config.toml
n_head = 4
n_kv_head = 4
activation = "swiglu"
positions = "learned+rope"
qk_norm = true
lr_mult_up = 1.27
beta2 = 0.98
lr_head = 0.011
decay_fraction = 0.604
final_lr_fraction = 0.0
batch_tokens = [131072, 262144]
doc_mask = true
train_tokens = 1199000000
dataset = "wikipedia_en"
Each number is 500 + 50 x the weight over the matrix's rms, rounded and kept within 0 to 999. Layers, rows and columns count from 0. Numbers have three digits each.

# layer 11 attention query, 512x256, rms 0.403, rows 50-99, columns 64-127
433554546480503544513405555560490500534560525507563439544566516539527520506479481528513486418464463622516469468541539441532494463513480452505485482491520488465512442420438522503556581469510482
537498439567419525468474490492428587520533529460514438452551553547542609463446485527501479499483511434510569479522505502443510501518516543523519529441472588601335558451448494504434476483457409
549569540501545565517452515511408465514516527538419454520503444517458455457438493416489521509492612499532405541427467462490535564506454482504469496507496496474547472510506507514552461533527575
500427578555460511590386531470520600527532477562468468413441450494459523510510559487576432494571499530526456493458471487562507489498561528482513482484521524505428433511555454487461519532448525
617507541493505485453440464480447564525548449524538403522476517562628458555526420454516494470488548578501536505430450462557480537507567494539544531497444537407487497503466526427488467482506454
581539551460578584473490488487478478480513489483482528525487533500501453504500490574547509480591447483510530524463456592555545514520473567442526444511554474451622537515484516524444504553539533
450455417500487516542477566448455555527505503489521453550454489498485524523528453426482457516515497569469441561490479492472476448452571459436441516512519534469537447475495610492528521482542469
438456448447492476530459502460502502416599566593504464600460515440613494526494493525476443436556496587404479475422529461464493542461508547552396519475413456463422480499481606531468509494537494
472520506469504469534485505392500528571480484556495567421479456548458379569564451498393537491467596470467493529466539575481554406443496544550466574502582438445564444546458443523495583590486494
540512474491414595496548477506365498539464416471560533498503505444445540589476563447540521487562501495500508461492459449463448459475556528442561561486498444488542629513599513512443490537548453
530425522528530488525489492490453481557482517516497468399533405564491579566551462476456538478571489444449453544469499520529509482526485561425495462508463492459462390556532451478457335508573556
439483460560552580451488461468484541490601500542480450552537417561432512503449523419445442504487510472507437643434428498541547441464572509445555452432483479500567496487544496560540524592407560
482547474516514533501370488538456473457456471479472514543459541527580477547503543478530521413394493471526491492500493497481436580487459514477441584541570429478516481540579513395485483435520494
503498430513517539510510568524599575492478507464521539478517487543560577570526411585475548509519535539404483498531538500524486486433437577411564559513506427462595552527556479517554514477524480
479635517474506497452599462561462497549507504446538457523413518472482489522462507529511506504549567538539441536505455524531484413469466485518415385506475522526542534550523536527498416492486445
516533440544500504554487581447524542483421517489528533512527536515442434565456512490436457462525568498551465446425525594486504499456479499478414453452529446499654570511531552587620492496519516
498452499561479491435514453527493406530458455541513530506458519568443449475450573480532535463543463463516498549465489467532561481508400440463472434552459441479522514536556502535564524570454491
491456449515529453440533471527503422488465525485466519529519546512443501496521498492565548492487487490557448460463521485514499538486492520517531480485530558552526569579529519560514486528423453
573499503494473494477513509521458482486475526535502534491534554454528428464548518440453444422531539467558533511514487437520525584539488516432471566492468521489367487551539518536381487503540490
498521528419545428493493540474472494542504521431465573520489500521483430429469582514530460414480533447530468529494476461479482545491550489476461444576439445490477568495569488428602391548444527
489501489531566444590508554477492468508507512473554455481495454583473508495501475519556543489450448518438567461463453592535545446507470522544464491504589496459595440561517495543518494466431502
524469474523497508579526441624504468472523482541509520546469500487486482530552461541552539483528555448478570502507553469560572502488482578519496482489541475490518503550498552536501476431465416
494519529469542481464504526365424595526518559473580507454512499509437500524420525510490516523482516548465501500542497573536472427465383486567506514472515471548556443493438514498555477420572555
537467547503519469516563507455457525539492564470470504500577464485448505415454493472465442461512589488429514526504404483501487477568461459512558516499465468525524530460539533477424469531535423
489478444504428524492504501469439520506518506585493515509536577445464439496434545422481448547521459507462507512491430545529454479493504465516422512498516536476496423477460537483548566487532539
445508486503464492582511545490597442454561457462495481414448503444502532534491503505645562499437470529426482518475492532489466567534391515473472515454520496542506572416479473575560579535495550
451435491519450480499438482482545462485553480515459450556531508540471533450493500478489458522446469452430425547502482532503467538451572529513503557512494574461482481540506441431534581448475444
413481428548507558534504541513519480537492536541477512528534505481488481518542452492527456549553494498470466469442462488474549564573488538471500565505434465450534493499527517497476530479512503
533479565495513633414619476492467457467515456478513533442567424524461528594449474482483486513452493513514576530529491576525458494506352493532484460514626454468598485500539562546490505409586444
491462429458588479555521522487561534467480523479458467405513484553442453464541436529540577480490466468448490476486474506455519518550449536560517455470468461503515432478457488456529501522554572
593439448515505475531445473487534560546540486475463492498501499457521516458490529450594493442475495447461397480439514433508499592481532456443512518554516514502465447520534448565429554462472511
538535520488489549537533539394489575470512491537521518495527503531491580514481458534573529556484551537390525494544536513483527531528439532453502454527496525508542513534525523569478533564487593
516565497529536468518572455579577497536488418522512446519545521450483494473442552516534527549440491467487523503525536549444524455457541596511461498458452442557472479507510520529539422488478513
495532532504490531501422608496491516455466563587490480485529557606448479517525533551530510517537426428538536552519516434494482457482489497528566476458494538477539551523504478468532429520486449
599605566518549508480458440494468519393501497386558470542507545456513409499460508496523523528466525489545492481516490538509465483507484490450490475443548411525442502543511467487437479481546471
593509551495554561517571498540410466505486463528521480529522430517597482530459516457490540525495586483478548481532472518470542490378496479478512492517531426528444463527504446505448531469494561
459472483456404583455510458523441520473509488510435504512528427505479524486548502501503405487552483453509542505531511571465488588379560508496558548519513416521524537481542525462527518512545488
509564579519584475524477474500411484445531410544452453514437551462576444545508561541460511508569520437529428539480466500457470541511513517484537569486467546522440528530506473539544498473518422
596486518540505544532557527508442471513448513448490438512488538462509457543537568496535535470498501439483509518484494553491472479466481540594596512444536486463602491540501529490504504496482461
495554507458552540440526542453399435518558523518560555498455490572596496462467492463541581498505462537522482484522490507567396422497436533569601531471581490398464546496449444451599540509470460
516617471467516423505494489470480520498542471461513460539506453533471505455473516531559532566513410568581544550478436576567511467558418508530512519498473529493504509555474436460532562529425531
456530465452556491500507499555429576586482520526547513556465437547489530515546457450496500493509494543515491470583507590465597475526522436492456530501481468448530589554519511502487448554476479
478481506446469440539498565500416433456421521373574499506526536478502470506469522549492456484504453502527543548546455534462491476543563530481540516560552487607493525568550532500454435504497513
513440501461509456499579509496482499534538482496515549490450432475536505491524503512549508500550524510424481557449503516543558512504503462567533520518501513492417422521461511483516550464505438
495480493496509542521506514456529474481488496504528520478526607454491522539503521484570509424490473534513584424488541503525518479595529458530480504537543489446567526446573528571438497520480509
499556554490541516504546536504399428585541395452527507587512522499508484491572552486545536527528516532514518453470557450567467529583502561514441484499512564538494460408474574461562515481459580
514449512541463423527463532472455474532502516422518509541584519453538491482552585404498469568496500441481537568466489494405538397388512475464480511521463564509470532486506535524444427470476509
456416503503499468537609536508442530521470476478445488462542500580483496560517479487515451548516484493475491524514542496512501421512523501477501431563476545480525443476557413507480542460477521
537579549579523520458470482515486444411488497500573499541499439514486506529484512569523541530495580488514487501546468466507492436458449494509522508444449527449476570488531452484567501489483494
576471494472510535457526518586536423466385573443503480576569525468475499443542535564555536467541481512499539484539433484567532509508464525492513451467508450494448565487475467503504523510489523
# layer 11 attention key, 512x256, rms 0.405, rows 50-99, columns 64-127
500502512530546549575499569576491443523401501565528520557536519490479531507478493495599502498430597490447505563474514541493514481477465554459554454467481502491459423452483404459414524499595512
551395555501461523445515537520579559351398433431441461567618487540526401493436539531370481533614464494582547301544545599500657575539473486451434487541464510582504504490479500477427534457445457
501463518518589513416492529483526530550496491623555454418510530486550488480504575483494523480572488549487494505496501478519560514491509524515480500480481413439570549456525497471541530517536507
526470465502481504485464565480470525433438495519555445475481466496412507438420495529459542539538519508443491553557470526496624500510463513498474451483445529500489512505542393440457491484482461
412499443497482532417489490512529545543475468403546421480547496624530495584483555398501482396524518384457479602506597417459405613433546399453455547512444551484454601488591454483480409491461460
614536538624477459511453445497390432581424424521443514435513519431529462502533417455484465508521580465512470599521472532480535315477499540505562407583613478419531444502486513568436420529557593
451526404510516487477433561360499481480434437611453478580543521491521529426417537495508425559460505512557440581493519489493505541426557515512439483493466541583532540421505569526472569505363411
588503422483536428692587491477531461557565434403573449497558502472359458564479561437481606492568439503515473507620595548501635469474554455472544486465544378603558556387551564592508458502545548
491390518595435439397524589493507346521425475575444447479490503613530513585484431482500422388459511494560506506445518468485535511498472568425517501481553471526500503468458490459490596518428482
549493576458539526437478522526443578514487508588457495391419518412540478447459448388503519394498511522400528462413555514436455545473509475454545536434623450438491542482437567532468522464521526
462508430462472442490456499600428401488440414579481545501484530545522507510460534576453511548509505431519525451529415488550389535514544576490531437547505453489459418492413477468375533567538575
440484497456489555536508450518539640494457625545398449565416522574512598452474422439472507573554384650483614642496516466523268505640546422500511515380493564418554564555674568479437409584499471
455505571492552576566424512525499479490492543532418573521530501548475494508520534487496588502435482534496570546446550548555556479612485451498510553556477472456429514527489518479441517485537437
436515529498575557494455548542477546439576490577567550487467527481449488518539450452523410556573409461566493522576549542464514404674471536511476433527618591523483559531544479488719404520541447
455525460580489486509491554502514513510447536491488569423538427478602499484474500462517469474449450532491515515489516538524522478486479582509500526551444536523560502468527535518547472497472503
514529502493519513470497406566419584478490481529512540542448530463480493494523511511479432514495492490509451497470568553455482497549543553507484484523501502532429515521514488531518445528420451
537537446459515488502448541440471509512494483497539503492376472489482485505420433493412517498505456554570542376598442493537463496597467485512555494555416518539578518496560496482548482472489535
546513498518500494442481480519482481487547484525553446477447536510452537498486598551513494505540505554529433507519502476486448481509510520525430489473524464547418477506523496564462575523502529
485563571420494507426479519318561515389594510493594507524477415529487518502461509618500489577439541535529533366497385561478462489514497407503539505603371532528458455467499566457461577447551541
505513484490503510530575488488469459510579508466528515563421539459579516485489432489478494458497505437555438458524481512503503472524500527519478471609505483523491414521497473462468474490497523
501574485509507482458463484462369482471420526551510397592425563571480520492506444590552473565565563490514534392542459533487354529473503552531485485450535512504473450529477485474482449528342479
493516467473512495561475484545605486541544514504564505467498480549486500482499528478528498430574484575515488505556497536449507459511467514507483524521490546504508449508544510496462506504486541
465500545519469464518451562495494531462472465468462504481571524489481532488464485445529511543457453511492471527487498471510512567515507560432566481552505512492517532555530503436538548500596517
428478486526468493513423553427529527476486435482492583540539499617534537500511566437483480558475524531514451431471479497468533467470501524435543497566503462565515502481456513552519481508517501
506563508471530553537449528562461475486506513514437530559439493548519460474517439478451505532472448440480481513521426519522490466482491460515564517491519481468455581491487556494436525505520551
520564527557447541477424541476534500584479524449529460566475578508411451453539448463452510531587593491531463570378380441597527506507395562448529565412519464411542485510471454417617483468509471
560558510416414495409591429464453458469524522535473506549512524554522564494498465568484438558477430536447483535507555451431425526505483480445570511493482533579456488493517562432480500504489435
574519506420487528666469509521538449531470440516464437466457447520463401522479417509464505503455454561427549503524461523514480499516481443547483451449413517469421459446405425565497488503621469
495397504487478565500459478489428548480497481505451592481464534481619494472470505488460469524514481483504501561532560421627538524511507492496476548490401508422483509527446462462515499502527584
516472426555509438526438529489461439504461511352505510440488507510524559507462550485517513471548556502481465476509407505430551415466406605468598559511558460428551493443466591457599392417416499
530531489535557315465478433566493471632507555484532523475477480484434513452468522576519520479509563482472449515458419560539553542511471519446531588502547507503566497465567478426465445413401463
391447489537543462549459461480472450529461383522481500421505544535446559455453511515588519462424422604515434533508537408459498512503448506451457496491444487501584526547462441519506472505508487
520568462437569449592427451606462488498566490400485514508426447458553515529559524574561585474460517517463521512607438470514417485453437421548504450481460503483485494508557480504496491462498479
568522569473481541396537488512475462432521597538481452569524453474524512562447526450506522597514518498433532540449584526505509481424517469466523448432501468475511510592537512493529477551512555
538371459402478607572443430454448537438613555584546441376465546528542379363436489600390628477571639548444388429425391529504446414337397373502488524463444425528607623491498518413550431532442503
426386516595477464520458527466488458384413401488537451454449501561546469523517465571432479480469450451540515438525536562400546514561481511477378421520495479608367526485409527451390538648495496
545458553479501479450464453585507591529499471630418587494475473434597442515504539556437493508466423548523444450478431540479477559432533506496512508483450514504430561400391427490483472400484459
545493586472497492497563505431507490393574514440568463528500493511533498512391385553486537550486466472517518492541507564525531492577406488470498452495525509510520531545580486447461556557463544
414514551501440560531509481406474536447488441561535503440532454445477479457541448594493484549444469390569451508417422466504458464471468589483491484540517551520509477529485425479522456507480474
550518491512520515475454482542470478477486539400569551524540580453515524591482508489452533497646544503460564500530485466463499454512506459456472504480460518450474457494523487460523580516580494
519509492491496445533485505488478511578538559493528501531496493474555508501556565465393530538442536533485541502557439416458421502461548486467505462439406504496507550405502497505520557531470499
525401521577546544546530515539505496531463460614463520510518546499458549412530455573412479545450470563430521488472487470479566497522539428531493497407484528478414440508480474479528410458544479
564605523475460481434515433546365446445534408541437649406536531521559531586593543503386471531456388328584362548611537460423528445363569492571426480569486412455516517455503410638474395490353474
490670574540505520521442524607476539527657459526493584398461459431513553446411519497641513420595477495497407529374548419481499532566485534474555565427542526549489522566554551552508406444602650
383508504516551491584526590470476491493458538500433487457535450540487591479501490533482572465519444567644478466508537467469489518466593490534522479566527485490562552548426596411442493527423494
477537546532503547498498495538463527468431567526578413475502522530463421563484517440533529451580599507495462464500590476480460507565424474520534578471507431544492486527591454462544505514446437
510425519517426540497499477420511571514399489438528603584522519558515510525492542571439516489478465508526550470477505507498431507412520511524439585452440537507402502458443515520432583558410533
521425473472483498522531508477453527458527507484552489393438503463489486440460500480454511500456427546483438457506532522501469468561522601439474426507580440460600336487516455495469491510548504
616510494566498509442364427524577483405494473473525529506490579501486506523412561525513522542467445522467553528521533447515557524550490520502432436437503521510501485518563553543549466559475554
569513485448491454487530467467592453435460428488548508549525496516555512521494522478526481505524511477520537451510527562511460522465408485521581469438436541540380472493438484527439445565529567